Weights of a small GPT-style language model, trained from scratch on English Wikipedia.
Size: MLP 704 SwiGLU, 10.9M parameters.
Architecture: rotary positions, untied embeddings.
Training: 161M tokens, 4899 steps.
Each number is 128 + 24 x the weight over its row's rms, rounded and kept within 0 to 255. Layers, rows and columns count from 0. The size above them is the row's rms in percent of the matrix's.

# layer 2 MLP down, 256x704, rms 0.079, rows 0-104, columns 0-63
size [ 95  93  93  91  94  95  96 103  97  97  98  94 100  97 100 100  94  97  95  98 138  97  96  93  99  91 102  95  93  92 100  92  96  95  95  97  95  99  93 108 102  93  93  97  95  97 102  96  94  97  97  97  91  98  93  95  98  95  98 101 124  93  96  97  91  99  99 114  88  94  92  95  95 151  97  95  91  94  96 103 103  90  90  96  95  96  97  99 111  94  97  90  93  93 102  89 100  99  92 106 100  96  92  99 296]
[[ 99 115 128 148  71 191 128  85 106 129 121  56 121 139 101 153 141 167 151 125 126 105 133 179 135 118 102 118 117 122 124 155 109 119 130 124 126 107 118 112 120 132 112 124 137  98 126 147 153  93 130 136  95 101  81 156 132 127 157 134 154  93 128 111]
 [129 135 133 105 127 123 115 154 149 114  83 140 125  91 134 131 111 134 104 157 128 124 141 142  74 105 105 178 143 135 104 130 148 149 144 115 102 138 140 104 137 130 102  93 137 138 121 141 115 147 163 117 116 113 160 116  89 127 104 105 153 114 127 144]
 [ 80 146  96 121 127 138 103 173  99 144 113 171  99 110 146 101  90 108 104 129 132 134 146 201 114 120 117 139 135 135 159 128 133 120 148 135 138 146 157 122 100 135 138 131 131 109 132 159 102 117 141  99 140 141 117 121  95  99 110 133 138 100  87 118]
 [138 126  72 116  91 150 138 154 126 130 158 122 122 156  99 101 101 105 115  60 109 137 156 137 132 134 111 147 124 126 173 159 167  89 114 130 147 143  75 121 174 142 137 115 120 136  65 132 125 134 127 141 111 151 102 119 137 160 140 133 142  94 127 140]
 [101  84 115 108 101 151 132 121 128 134  90 112 133 129 132 160 177 165 131 114 156 109 121  63 105 120 184 107 109 146 126 149 122 127 142  98 103 128 113 128  83 122 128 182 143 144 126 105 141 171 136 113 158 122  81 164 133 129 137  85 114 115 169  76]
 [136 117  99 117 107 141 136 138 119 110 115 162 148  96 144 133 125 119  94 141 164 125 130 139 121 123 137 141 152 142 139 128 135 121 142 109 108  96 130 130 145 126 135 122 101 144 134  90 121 138 117 119 116 134 116 151 135 102 113 117  81 157 158 115]
 [128 142 115 158 102 116 124 121 144 136 146 160 133 121 129 135 115 124  92  88 148 108 145 138 143 135 119 126 132 147  83  97 133  75 146 105 114 124 105 155 146 153 104 164 130 160 134 162 175 147 133  88 127 130 146 152 135 134 130 143 127 119 116  84]
 [ 79 162  79 147  99 142 132 173 107 112  68 129 117 142 122 105 117 124 147  97 126 116 111 202 141 145 127 131 115 161 151 115 146 141 165 136 123  98 139 123 115 157 121  88 146 107 137 128 133 104 124 118 129  81 101  83 127 124 137 100 136 121 170 146]
 [110 151 121 139 124 132 124 138 159 140  93 145 127 159 149 150 169 135 101 104 130 125 160 101 110 105 135 120 148 173 114 137 147 135 177 129 185 107  99 135 125 150  78 128 159 136 122 103 126 162 120 135  93 149 113 112 117  85 124 156 107 134 122 153]
 [133 159 145 118  93 134 143 138 143 136 164 124 114 125 104 129 120 110 140 167 111 103 117 144 115 108 156 123 142 155 133 108 137 162 110 129 159 116 153 121  84 107 100 124 105 124 110 133 101 191 145 118 143 113 141 104 147 156 135 135 134 123 113 144]
 [154 142 111 130 117 153 130 147 179 152 145 137 130 128 137 126 125 151 170 141 152 135 169 123 174 142  89 140 153 103 112 126 115 107 136 162 120 120 149 139 131 154 130 171 160 169 115 159 104  93 143  80  96 163 134 134 138 115 180 134 151 113 142 107]
 [195 140 113  99  61 127 122 145 113 164 119 120 173 130 115 156  97 112 126 185 162 143 133 144 167 108 103 141 145 159 152 105 156 126 195  99 128 151 141 103 180 128 133  96 162 140 133 150 127 109  86 128 157 128 123 125 146 128 103 120 140 137 122 103]
 [112 151 120 115 117  71 139 139 119 160 162 128 126 107  94  86 143 109 124 146 105 124 129  89 114 173 160 143 129 204 103 111 115 117 123 152 149 131 134 150 157 105 124 170  77 113 128 147  96 130 125 125 144 165 137 109 133  71 127 148 141 135 104 161]
 [137 130 135 119 135 122 170 119  59 122 136  96  69 101 120 120 114 106 114 103 128 147  79  99 108 125 123  98 133 147 136  91 143 118 141 126 103 137 129 119 128 129 144 116 111 100 127 139 125 160 123 132 144 126 151 141 169 115 112 132 141 119 163  93]
 [146 123 140 125 118 162  85 171 149 153 117 149  96  97 171 139 120 102 118 142  98  86 170  86 106 129 109 150 111 150 113 126 126 146 130 162 166 116  99 112 137 151 151 145 138 125 110 113 157 143 119 146 165 113 146 103 101 113 148 140 128  90 125 113]
 [112 161 148  94  75 104 140 125 121 106 102 122 126 142 112 154 121 153 170 120 120 114  99 156 107 117 138 120 134 108 165 135 132 117 140  81 145 147 147 175  77 193 119 155 111 136 149  92 146 121 119 118 114 106 156 115 102 155 101 119 144 159 210 115]
 [170 187 155 115 149 136 142 134 152 152  98 120 118 128 121 160 141 112 133  75 102 140 121 113 129 107 158 133 108 140 126 160 103 153 112 153 165 109 136 137 143 107  92  76 124 147 131 108 142 165  84 146 136 121 124 137 124 101 121  74 145 107 103 101]
 [148 145 127  86 158  97 109 145 161 122  99 155 128 148 108 141 134  84  72  89 141 121 146 163 173 139  95 124 135 111 120 158 173 135 156 134 134 131 121 144 162 128 134 102 169 132 131  82  75  97  84 151 115 147  91 176 136 131 124 125 136 139 161  94]
 [ 94 148 146 124  94 157  81 163 113  71 109 132 136 121 139 114 115 119 154 162 114 125 132 117 126 102 139 136  94 105 120 126  97  93 131 130 128 118 140 146 117 126 115 108  99 103 167 140 177 140 109 155 157 110 164  91 149  96 140 108 141 114 163 120]
 [100 101 141 117 191 153 120 129 166 139 198 103 175 108 143 123 137 145 155 127 106 140 129 115 139 143 108 118 137 139 132 135 109 127 124 147 170 149 135  88 135 186 128 158  86 158 153  92 131  87 142 123 185 125 132 153 163 114 142 128 134 127 126 123]
 [150 142 132 128 180 127 133 132 157  87 138 141  93 107  99 117 167  84  95 147 162 152 144 155 168 143 159 120 134 144 136 128 119 104 115 137 106 131 154 180 140 174 113 125 101 169 171 151  89  91 109  85 119 132 133 161  94 125  72 140 111 169 119 104]
 [139 103 167 203 156 147 109 125 132 138 118 104 103 140 135 145 142 104 167 118 109 140 119 125 100 153 138  96 147 131 156 132 130 131 100 115 102 120 110 137 105 160 129 126 114  69 137 132  97 133 132 152 113 137 160 113 109 145 140 149 101 116 125 104]
 [135  94 131 131 170 103 133 138 156 118 138 123 124 122 110 130 143 130 105  89 124 151 145 137 149 131 123 134 114 178 119 122 103 104 142 126 150  95  95  94 116 105 135 137 154 127  79 149 137 142 108 114  88 125 121 139 101 126  99 125  90 130 124 106]
 [125 124 124 158 173 105 177  94 125 147 124 119 141 107 123 138 113 108 153 126 138 134 124 137 143 138  99 153 141  85 116 108 116 161  98 142  99 101 108 143 104 146 120 148  78 108 131 140 111 112 125 110 102 102 125 122 135 146  93 167 170 118 154 183]
 [107  84 128 147 108 103 117 136 124 158  91  89 128 149 112 114 138 122  89  69 132 122  69 148 136 137 126 110 122 130 140 126 118 115 175 116  93 151 121 119 147 169 115  73 130  88 105 136  65 158 137 109  98 123  93 125 115 118  81 119 111 120 117 126]
 [113 125 113 124 103 128 144  90 116 133 127 107 140 153 133 161 144  93  81  92 121 122 112 132 131 133 124 138 128 102 138 166 145 108 116 118 173 131 147  97  97 129 141 156 129  69 128 137 133 106 131 126 135 118 140  90 112 154 145 154 139 140 156 102]
 [168 141 105 162  92 147 167 130  98 127 180 126 165 136 110 129 124 126 160 136 112 128 159 186 130 109 129  97 135 122 131 120 135 156 160 139 141 133 125  92 134 123 119 127 110  98 119 136 131 127 124 155 126 144 122 111 116 165  95 139 156 113 101 174]
 [ 83 103 114 147 147 133 106 115 121 130 115 121 111 173 123 164 136 123 136 129 130 130 143 170 109 103 126 141 114 139 147 148 155  98 126 146 136 148 133  90 146 130 135 154 162 138 142 107 145 102 141 117 133 156 134 123 173 135 155 130 118 122 155 108]
 [135 149 146 192 102 146 123 148 145 135  93  79 145 123 111 137 116 123 106 167 156 136  78  89 143 152 171 111 126 123 116 121 111 137 108 109 163 117 124 153 118 137 137 164  44 125 149  97  88 166 146 177 180 153 104 151 122 143 108 152 115 225 152 125]
 [144 108 107 152  97 125 114 139 127 155  96 160 124 113 125 116 135  95 135 128 119 134 155 125 115 123 137 148 106  94 116 125 128 105 144 139 136 105 151 112 111 120 137 199  92 130  73 132 126 171 143 138 106 104 146 114 102 148 121 124 138 115  97 146]
 [143 153 159  89 128 161 124 119 127 144 136 141 119 101 118 127 139 106  82  98 126 131 137  87  93 112 115 114 106 171 132 121  88 125 171 140 146 133  66 139  92 124 121 132 169 122  82 167 100 150 143 135 130 101 103 148  72 132 114 120 139 120 172 118]
 [156 113 132 152 130 140 139 134 118 150 131 115 133 113 154 103 104 116 109  69  98 123  98 144 111 134  86  97 151 159 165 157 123 135 143 139 128 126 112 124 160 141 119 102 156 140 157 126 134  95 125 131 104  91  82 134 150 122 120 207 142 121  93 130]
 [ 74  96 123 117 173 130 145 120  94 123 147 132 153 148 119  95 109 135 140 153 126 132  97 131 197 117 140 118 130 123 110 145 133  96 149  87 172 148 143 179 167 144 136 142 110 137 172 123 124 120 171 136 171 137 115 173 122 160  83 128 137 160 177  86]
 [ 89  99 111  96 116 126 103 128 151 152 155 120 105 134 139  89 118 134 133 119 134  89 136 111 129 142 137  82 144 131 162 143 126 123  19 123 154  93 133  97 140 101 148 128  91 161 120 132  93 152 133  98 140 110 154 125 188 103 168 145 119 162 112 141]
 [136 137 142 105 110 113 139 176  98 108 154 131 135 136 109  80 132  98 169 156 126 119 108 119 145 171 157 100 129 131 121 117 105 158 140 105 148 122  91 126 126 122 152 157 106 106 158 119 124 107 175 125 176 107 149 156  97 114 119 173 153 139 114 119]
 [106 120 115  98 185 126 139 126 170 146 111 174 114 125 115 122 154 106 186 134 143 115 153 107 127 107 135 127 112 152 158 135 169 106 158 132 136 147 144 132 121 122 137 160 122 100 116 171  67 109 115 107 125 139 138 112 130 136 134 139 154 133 151 203]
 [100  94  91 130 139  79 127 115  97 167 131 119  91 142 115 135  95  88 100 113 146 158 116 142  95 132 146 156 111 153 110 139 140 120 130 129  98  96 133 134 111 106 165 148 117 149 109  87 120 160 111 139 100 150 161 188 110  90 111 117 125 148 184 135]
 [123 118 129 121  93 171  86 125 145 140 165 162 110 132 121 142 126  79  99 104 141 111 140 106  92 118 118 136 136 157  78 142 141 124 125 101 114  94  97  96 137 107 149 127 109 117 147 115 112 147 148 126 114 123 117  91 133 151 144 140  97 117  89 143]
 [156 115 108  93 112 103 127 145 147 127 130 101 142 125 130 157 123 138 138 211 153 155 129 115 116 151 146 129 116 134 141 188 119 114 115 123 124 126 140  60 100 167 139 159 121 142  87 117 156 118 100 117 175 141 139 122  97 118  92 126 169 138 114 165]
 [171 136 163 141 133 140 128 158 149 109  92 164 106 110 140 169 112 114 162 106 111 143 134 158 130 110 113 155 126 186 149 108 156 104  99 101 114 143 134 128 111 128 204 132 141  89 139  97 112 164 139 146  91 109  94 141 143 104 146 153 168 120 157 129]
 [162 105  98  98  82 150 134 142 118 106 149 159 137 104 116 103 191 158 160 106 108 115 143 160 154 135 126 154 146 135 136 112 124 161  50 103  98 165  87 122  85 159 143 111 122 148 125 104 159 124 145 132 108 137 151 111 154 132 155 148 127 122  82 132]
 [104 151 166 109 159 158 124 127 126 107 167 147 126 130 126 145 132 152  60 103 128 139 129 165 114 127 111 118 152 151  93  94 133 143 152 140 155  79  89 116 118 148 141 102 113 104 124  94 138 118 149 123 114 156 144 151 128 112 142 101 106 147 107  93]
 [ 79 155 123 151 145 131 109 153 103 120  92 121 131 154 101 138  73 137 145 123 117 142 135  52 148 116 114  91 132 145 122 112 153 101 139 138 145 127 140 131 129 162 142 128 139 137 108 121 190 154  84 115 113 132 159 157 177 110 112 122 161  92 136 143]
 [167 169 166  93 104 128 118 128 110 146 155 168 150 109 112 134 139 157 144 101 127 124 136 162 142 114 146 110 131 139 152 125 140 145 133 139 164 119  99  94 145 141 124  98 123 101 137 151 117 136 116 154 161 118 133 121 166 151 164 139  69 121 169 141]
 [ 81 118 165 154 171 164 136 122 128 138 173 123 107 160 137 152 121 103 104 161 118 114 119  67 125 148 111 112 136 107 135 138 127 155 129 118 131 106  98 132 110 121 141 101 122 118 157 127 130 127 157 109 135 116 108 169 176 144 128 104  90 131 147 124]
 [116 128 121 119 118 133 164 123 168 116  56 180 115 137 102 143 109 132  68  99 143 165 102 143 188  97 154 135 127 183 151 153 162 141 115 119 136 148 155 127 121 133 127 124 122 159 146 104 118 154  87 124  67 133 100 105 116 152 169 117 127  91 161 144]
 [125 103 120 138 156 117 105 114 138 161 113 149 123 116 120  95 117 102 133  99 122 121 124 125 119 108 123 126 133 138 141 132 174 149 102 125 160 117 104 128 138 105 128  90 157 121 123 123 148 171 153 104 108 115 119 130 112 133 139 122 143 121 115 109]
 [107 100 151 118 132 161 105 112 152 159 118  95 174 137 114 153 135 126  90 133 120 163 118 143 117  97 144 152 167 120 120  66 124 151 158 136 128 129 156 140 173 151 139 138 183 122 117 124 174 111 166 126 161 124  89 154 150 125 145 130 178 111  97 130]
 [ 93  94 165 122 110 106 126 122 114 122 123 136 139 116 120 134 149 130 165 145 127 119 121 116 140 109 161 147  95 101 120 116 168 139 175 121 134 124 129 106  97 144 143 134 117  91 118 143 159 201 149 109 102 119 124 128 174  98 133 126 152 121 123 148]
 [106  93 136 132  82 129 160  79 152 144 121 108 109 144 137  88 117 185  87 166 129 143 139 157 137 160 124 133 154 127 106 150 105 141 101 140 120 120 150 154 116 129 154 121 162 127 148 105 102  95  98 117 130 169 159 147 117 151 153 120 139 120 152 149]
 [156 163 117 149 133 109  97 119 152 155 172 173 128 119 132 138 136 152 151 138 103 131 103 131 142 140 112 119 154 131 149 136 127 149  28 133 141 152 101  97 141 130 141 124  83 100 132 134 143 146 138 174 159 144 136 125 116 157  68 124 142 124  77 148]
 [166 177  93 144 156 119 143 109 104 138 150 126  92 160 141 151 143 145 125 181 118 107 155  88 122 150  92 126 130 126 138 108 130 125 109 114  96 100 133 164 140 105 139 146 163 165 125 143  73 133 116 157 166 141 126 154 109 106 119 132  78 150 122  89]
 [154  95  91 114 121 135 119 137 125  94 160 126 106 120 130 122  94 118 131 121 145 166 120 147 161 115 189 109 131 130 147 153 143  94 116 145 118 135 114 136 144 164 152  87  93 140 146 141 115   0 137 153 120 117 114 143 154 127 111 112 168 149 118 123]
 [119 149 124 129  71 130 130 141 148 131  91 117 146 132 134 163 112 125 122  97 126 134 148 135 109 112 188 156 142 131 159  90 101 108 132 145 189 139 144 159  90 137 117 147 149 142 110 152 140 110 114 133 137 136 137  73  97 125 158  94 106 145 106 139]
 [136  95 145 136 128 109  83 151 128 115 138 115  78 135 118 147 148 137 150 143 136 148 119 151 135 150 119 135 110 127  99  94  82 109 161 186 129 110 167 130 128 170  86 117 136 113 128 140  98 147 111 136 126 132 135 129 120 104 130 112 141 109 173 113]
 [ 86 127 108 105  91 136  89  82 124 146 100 123 144 132 112 149 129 138 115 143 164 110 137  89  95 127 123 142 150 137 128 166 170 100 120 118 132 132 104 135  94 146 152 159 112 122  90 139 127  80 138 124 120 131 136 119 114 146 125 140 114 108  98 144]
 [119 137 110 111 113 147 177 121 125 125 152 168 114 133 127 114 147 145 161  88 119 141 162 140 113 120  97 159 130 105 132  90 130 131 134 102 130 105 129 164 136 141  91 174 109 167 149 125 119 119 152 119 138 117 127 165  99 117 113 126 104 109  97 152]
 [123  91 106 156 153  97 162  20 117 121 141 150 153 113 144 120 124  88 125 151 158 140 112 122 111 137 122 118 146 115 132 149 118 150 116 101 113 148 107 132 135 143 134 142  97 152 118 147 129 101 149 147 147 131 165 102 135 139 137 130 142 134 168 116]
 [129 111 115  74 118  90 140  55 109 109 136 146 129 133 146 141 129 118 117 107 116 146 149 173 124 123 113 104 101 124 149 157 122 136 123 131 113 161 121 140 144 153 137 124 144 136 127 109 122 159 152 103 123 137 116 100 174 115 120 161 141 177 107 111]
 [179 171 108 143  42 111 152 161 125 107 144 158 139 154 134 132 140 156 134 133 113 154 124 159 132 117 118  94  87 126 149 108 142 133 141 120 134 124 129 133 123 126 164 133 154 152 178 112 137 151 128 134 106 140 106 120 104 118  98 120 140 124 147 139]
 [124 157 169 111 144  95 153 168 159 130 114 150 136 122 126 143 145 114 134 150 137 116 171 156 163 164 135 145 136  93 111 190 103 121 170 161  89 128  97 150 126 125 107 165  84 158 169 139  74 113 161 128 135 129 147 177 118 104  82  92 117 171 123 125]
 [135 125 133 101 119 139  95 142 137 131 136 139 115 178 164 122 139 167 117 150 128 136 131 107 147 177 145 151 140 105 133 129 146 143  94 111 158 141 141 150  97 122 150 176 114 145 154 127  95 166 171 123 124 124 137 117 118 128 106 144 108 150 127 155]
 [ 92 166 101 127 150 103 141  83 146 141 169 127 113 113 159 132 111 100 109  97 146 132  80  94 147 158 102  94 142 105 113 124 129 115 150 124 165 136 107 130 120 138 117 130 102  88 144 120  92  99 135 152 107 159 146 143 133 143  86 137 115 129 156 146]
 [121 145 115 116 150 111 112  62 151 154 139  90 165 130 125 117 142 199 131 142 121  80 139 118  93 160 124 136 119 150 105  75 136 103 132 141 122 103 111  97  62 168 135  98  97 138 100 111 123  93 113 119 189 110 132 143 123 116 123 159 111 168  90  75]
 [106 106 148  90 149 104 140 107 134 117  86 145 104 118 123  96 103 153 120 156 132 105 102 104 139 139 127 156  72 124 150 155 107 119 132 124 127 131 143 119 136 127 129 169 115 109 109 128  96  72 121 129 102 140 160 133 111 134 134 133 140  99 130  99]
 [151  90 149  76  81 135 162 161 138 115 144 159  62 141 106 140 123 184 154 128 122 146 144 147 132 113 120 136 173 139 159 139 110 112 162 121 155 116 133 128  91 158 110 105  87 137 143 147 127 132  90  91 112 121 137 126 135 123 141  95  92 166 122 132]
 [117  99 116 178 130 125 132 138 127 153 104 145  77 121  92 120 136  84 111 154 162 110 140 157 135 118 129 118 122 126 119 101 132 137 129 157 129 140 115  83 120 107 105  84 107 122 129 174 138 146 112 139 145 156 144 138 116 122 128  87 129 133 114 140]
 [193 176 142  80 121 158 131 140 169 115 117 139  74  86 151 130 132 171 141 131 124 115 117  93 198 148 139 145 123 149 142 150 119 121  76  84 139 126 153 142 141 133 147 119 108 139 118 104 159 166 145 151 113 124 146 125 139 126 129  95 101 156 156  70]
 [152 130 108 140 134 120 137 132 137 119 111 180 129 143 112 104 113  91 133 142 118  98 129 144 152 145  95 182 126 125 121 132 130 125 109 130  58 114 111 180 123 127  83 180 107 118 130  73 187 146 116 134 100 124 115 113 115 135 159 136 104 182 125 134]
 [121 122 155 147  99 119 157 149 131 108 173 132 113 112 135 115 174  95 160 127 115 143 137 141 122 110 111 125 193 163 135  80 133 125 124 135 102  96 119 115 123 143 124 136 127 108 152  87 104 164 118 117 126 126 150 123 161 117 102  98 121 119 125  76]
 [129 172 163 130 169 151 132  98 155  79 110 113 120 112 151 159 132 158 121 117 149 122 102 104 151 121 120 145 131 125 143  93 121  87 101 110 116 122 122 102  99 111 141 149 141 100 165 138  97  81 126 107 154 140 132  86 108 102 132 146 116 125 155 100]
 [131 152 174  93 140 101 152 208 131 111  89 155  89  79 110 120 116  85 127 115 125 124 127 135 127 157 179 146 149 131 123 157 124 120 146 105 142 108 124 144 127 133 126 135  96 117 109 105 125 151 149 139 129 146 151 166 103 118  91 128 103 143 186 136]
 [ 85 117 118 144 114 129 123 126  78 100 163 156 121 147 116 132 134 127 157 134 127 136 112 152  95 128 122 132 153 140  76 118 131 129  72  98  92 130 106 136 135 145 111 110 167 143 140 158 120 117 144  87 133 157  83  98 145 158 143 135 120 134  65 134]
 [161 168 135 126 103  77 132 188 157 131 117  94 149  82 122 122 100 155 110  86 134 155 124 125 178 136 124 121 116 135 113 144 123 125 147 112 158 128 151 124 102 184 112 161  76 155 130 163 110  99 141  87 135 136 151 158 107 142 125 135 113 200 144 115]
 [114 118 127 184  64 110 179 119 135 146 119 158 155 134 129 124 151 134 110 157 109 149  79  98 129 114 159 139 139  98 136 157  94 128 100  98 177 121 129 102 134 113 142 113  69  94 110 132 167 190 150 150 117  81 155  96 125 141 113 153  92 149 119 102]
 [162 137 133 106 109  81 178 156 139 135 104 127 121 170 123 121 101 102 155 151 119 120 128 167 140 139 111 106 112 113 169  81 111 123 143  86 110 133 141 103 106 124 144 136 116 110 128 163  66 151 146 148 108 134 139 135 119 138 123 100 128 158 110 163]
 [104 142 135 109 112 139 140 117 147 137 153 102 137 117 120 118 133 118 121 133 120 111 153 107 122 104 153 185 142 109 132 137 107 109  96 105  87 140 159 123 114  99 126 146 173 107 172 126 157 125 109 125  90 124 144 104 124 153 104 148 109 133 163 119]
 [142 158 101 125 106 156 132 124 128 171 112 133 135 125 146 134 137 153 137 156 129 149 150 145 112 121 154 103  72 147 158 109 109  92 163 123 146 129 134 150 117 159 119 129 125 159 202 127 130 138 128 106 156 118 114 169 119 170 132 140 208  99 145 112]
 [ 79 121 120 112 127 118 108 150 115 128  99 107 137 104  89 136 132 121 118 118 148 159 158 109 154 106 141 125 135  99 107 156 120 127 104 145 100 156 169 132 134  93 155 123 107 122  93 156 159  94 140 125  93 103 112 116 143  96 130 160 151 192 131 140]
 [123  94 139 151 117 111 164 100 136 140 176 147  96 110 139  88 124 126 101  89 125 143 134  94 118 123 113  87 123 129 116 166 137 123 135 148 113 102 118 131  91 143 136 137 110 101 115 140  86  99 161  97 106 123 138 119 114 124 109 144  87 115 141 111]
 [118 103 115 117 124 139 144 127 104 149 118 111 130 132 118  98 106 135 146  86 126 133 115  93 150 120 128 150 141 137 128 135 130 131 137 140 117 122 129 125 137 170 154  99 136 118 122 144 142 111 168 140 166 116 131 131 152 116 151  98 143 150 135 121]
 [181 109 129 135  64  96 139 176 166 146 136 102 124 122 137 161 145 141 126  97 140 113  96 117 148 154 127 134 133 133 104  98 100 135  83 170 150 134 107 117 129 117 100 183 138 109  90 103 164 161 142 132  77  99 137 111 160 122 131 120 100 144 151 128]
 [ 96 131 152 121 146 137  89 131 113 142 134 171 113 129 119 115 134  93 163  96 122 153 134  93 197 145  99 121 115 113 154 136 127 125 123 137 114 134 129 162 140 137 125 153 132 144 114 168 158 106 149  78 110 119 126 162 132 103 106 130 166  97 120 131]
 [148 110 112 115  93  96 164 119 130 182 119 154 111 110 147 126 131 102 167  96 132 149 140  98 191 148 148 137 126 145  71 141 128 122 136 113  93 149 149 110 107 133 189 141  88 111 140 141 157 165 166  82 123 145 104 107 136 134 134 137 122 146 137 149]
 [151 161 115  99 118 149 150 100 100 152 141  76 112 121 160 128 107 183 112 146 130 146 115 152 148 105 179 127 113 143 121 144 115 119 146 133 161 141 111 115 115  80 150 149  72 182  87 115  99 160 133 144 108 137 141  97  92 123 148 144  84 124 132 119]
 [152 120  99 115 141 114 141 112 109 108 160 108  82 112 130 148  93 163  86 100 135 113 100  91 137 138 166 175 119 160 136 109 134 125 108 139  97 119 131 108  97  84 147 135 131 142 167 145 119 160 157 144 133 132 129 113 138 158 154 130 116 147 158 146]
 [ 97 123 171 129  85 128 129 187  93 161 111 105 106 134 112 153 132 183 111  54 111 140 134 137 122 134 162 145 154 151 145 151 115 119 158 103 122 137 176 101 114 132 151  88 117 181  81 147 135 150 113 119 100 138 117 171  80 124 138 138 109 122 163 132]
 [ 91  75 137 138  63 146 144 142 161 116 162 138 150 119 144 128 138 120 120 107 133 114 147 150 157 119  68 154 117  80 154 142 142 124 121 135 137 122  98 133  87 121 126 115 115 140 103 113 172  94  71 137 117 161 126 157 110 119 109  97  66 116 104 144]
 [129  76 134 126 141 108 127 165 144 132  76 144 134 138  86 132 183 125 119 107 126 111 135 153 139 128 155 125 124 136 127 123  81 108 140 102 110 111 167 135 130 144  86 121 124 127 164 120 161 131 105 143 114 105  98 113 141 121 129 118 126 140 134 150]
 [143 101 137 168  86 132 148  97 144 185  84 149 136 149 138 112 132  96 130  73 128 105 124 134 103 140 122 138 122 100 105 140 138 150 128  88 107  93 137 100 122 153 138  98 137 130 148 103 115 157 111 136 149 119 116 135 136 108 155 133  94 137 140 115]
 [174 123 101 112 174 164 111 143 101 159 134 118 107 141 145 131 129 151 150  85 114  97 130 130 145  94 140 111  84 104 130 117 131 150 122 136 103 143 108 128 106 168 122 118 109 124 184 140 131 109 147 129 110 127 133 178 168 120 138 113 125 117 123 118]
 [114 178 146 154 116 124 117 175 138  97 133 119 124 114 134 143 130  87 135  83 117 128 139  94 131 140 170 140 142 138  68 179 110 117 159 116 104 128 189 112 124 137 132 150 194 153 196 135 115 110 133 110 155 105 159 128  80 130 124 111 164 100 158 160]
 [146 151 119 105 110  98 126 168 160 164 111 120 175 100 146  96 108 135  89 112 135 148 144 114 131 140 126 120 138 138 127 143 169 162 137 164 131 120 159  91 160 152 116 143 122 125 114  80  89 147 116  81 167 120  98 143 110 108 123 148  74  96 121 136]
 [196 124 153 130 168 148 101 151 126 117 183 141 150 130 126 123 131 130 107 155 142 123  80 179 120 127 117 129 156 124 111 128 154 144 121  92  84 124 127 128 159 117 140 122 107 153 123 100  95  80 160 117 177 106 154 111 141 134 157 162 148 146 193 131]
 [173  88 157 115 140 146 115 122 180 140 147 120 125 130 121 155 172  95 147 159 124 112 156 123 142 141 125 102 134 137 165 149 123 128  97 115 102 139 165 155 100 120 122 126  55 162 142 114  97  89  87 124  90 145 134 111  80  96 135 174 106 159  99 113]
 [138 154 136 131 101 126 133 104 135 136 141  92 126 166 138 130 107  99 110  98 123  93 151 122 129 142 126 124 161 112 151 123  96 111 112 160 124 155 151 144 129 162 127 138 150 104 119 134 146 158 167 146 195 121  90 138 120 151 128 104 136 122 157  92]
 [ 92  98 128 180 148 118 110 155  76 116 137 136 123 120 134 145 144  82 138  82 126 100 129 145 108 112 120  87 128 160 120  97 107 130 141 117 150 125 179 131 106 103 138 104  98 101 117 145 114  88 133 130 158 109  91 152 153 129  94 127 167 143 115 150]
 [115  98  98 146 116 108 139 118  95 133  89 114 112 136 133 141 135 124 139 137 151 154 120 101 161 114 176 132 110 120  69  99 136 142 168 131 148 122 135 106  94 143 124 122  85 175 131 157 103 140 148 151 150 136 118 120 128 135 165 102 104 169 120 134]
 [143 157 142 134 132  91 155 100 130 123 163 153 130 118 127 128 121 127 136 129 115 128 113 112 134 151  83 149 157 141 152 136 137 125 134  88 124 101 104 103 110 138 101 124 103 120 167 102 155 128 128 149 114 106  93 114 127 145 130 121 149 132 112 155]
 [135 151 150 105  97 133  92 185  89 161  87 121 126 148 159 130 135 117 149  97 140 113 147 125 129 136 160 132 118 148 118 145 102 136 128 160 117 147 132 176 146 150 151 111 164 134 137 151 110 149 130 122 111 119 123 128  86 132 133 131 102 105 125  99]
 [149 123 118 153 147  90 104 140  87 116 132 119 119 141 145  97 116 149 101 163 148 156 105 126 111 131 161 153 142  99 132 134 145 117 126 130 116 114  76 102 144 117 142  81  87 117 152  93 155 128 143 112 166 103 116  97 158 154 134 153 132 158 132 125]
 [148 143 137 162 191 159 152  98 127 126 137 162 122 117 142 104 112 121 147 126 112 147 128 139 121 138 119 100 139 167 143  98 111 123 147 150 152 147 140 134 105 107 105 135 170 134 135 130 115 177 137 111 153 125 136 133 152  92 108 145 125 133 111 130]
 [102 144 148 139 131 119 151 166 151 122 169 122 116 146 131 112 173 122  76 131 123 159 101  89  68 163 130 135 152  93  74 166 150 143 132 107 122 162  91 127 145  93  98 159 105 131  73 108 128 123 162 146 120 126 143 140 131 133 153 134 157 137 110 141]
 [175 138 131 162 126 132 122 133 137 116 137 131 136 104 134  87  91  99  65 138 137 125 120 141 139 133 132 106 132 111 145 173 138 126 131 129 155 125 139 117 161 139 102 139 107 158 119 196 114  73 138 109 149 113 144 126 103 111 102 161 135 129  96 164]
 [112 117 134 121 126 144 125 130  91 117 108 142 140 164 156 145 103 140 158 124 116 114  71 132 114 130 121 159 117  87 130 135 134 132 128 103 133 129 112 118 106  96 151 113 138  71 164 132 169 118 150 180 106 107 141 103 162 121 143 132 136 103 134 181]]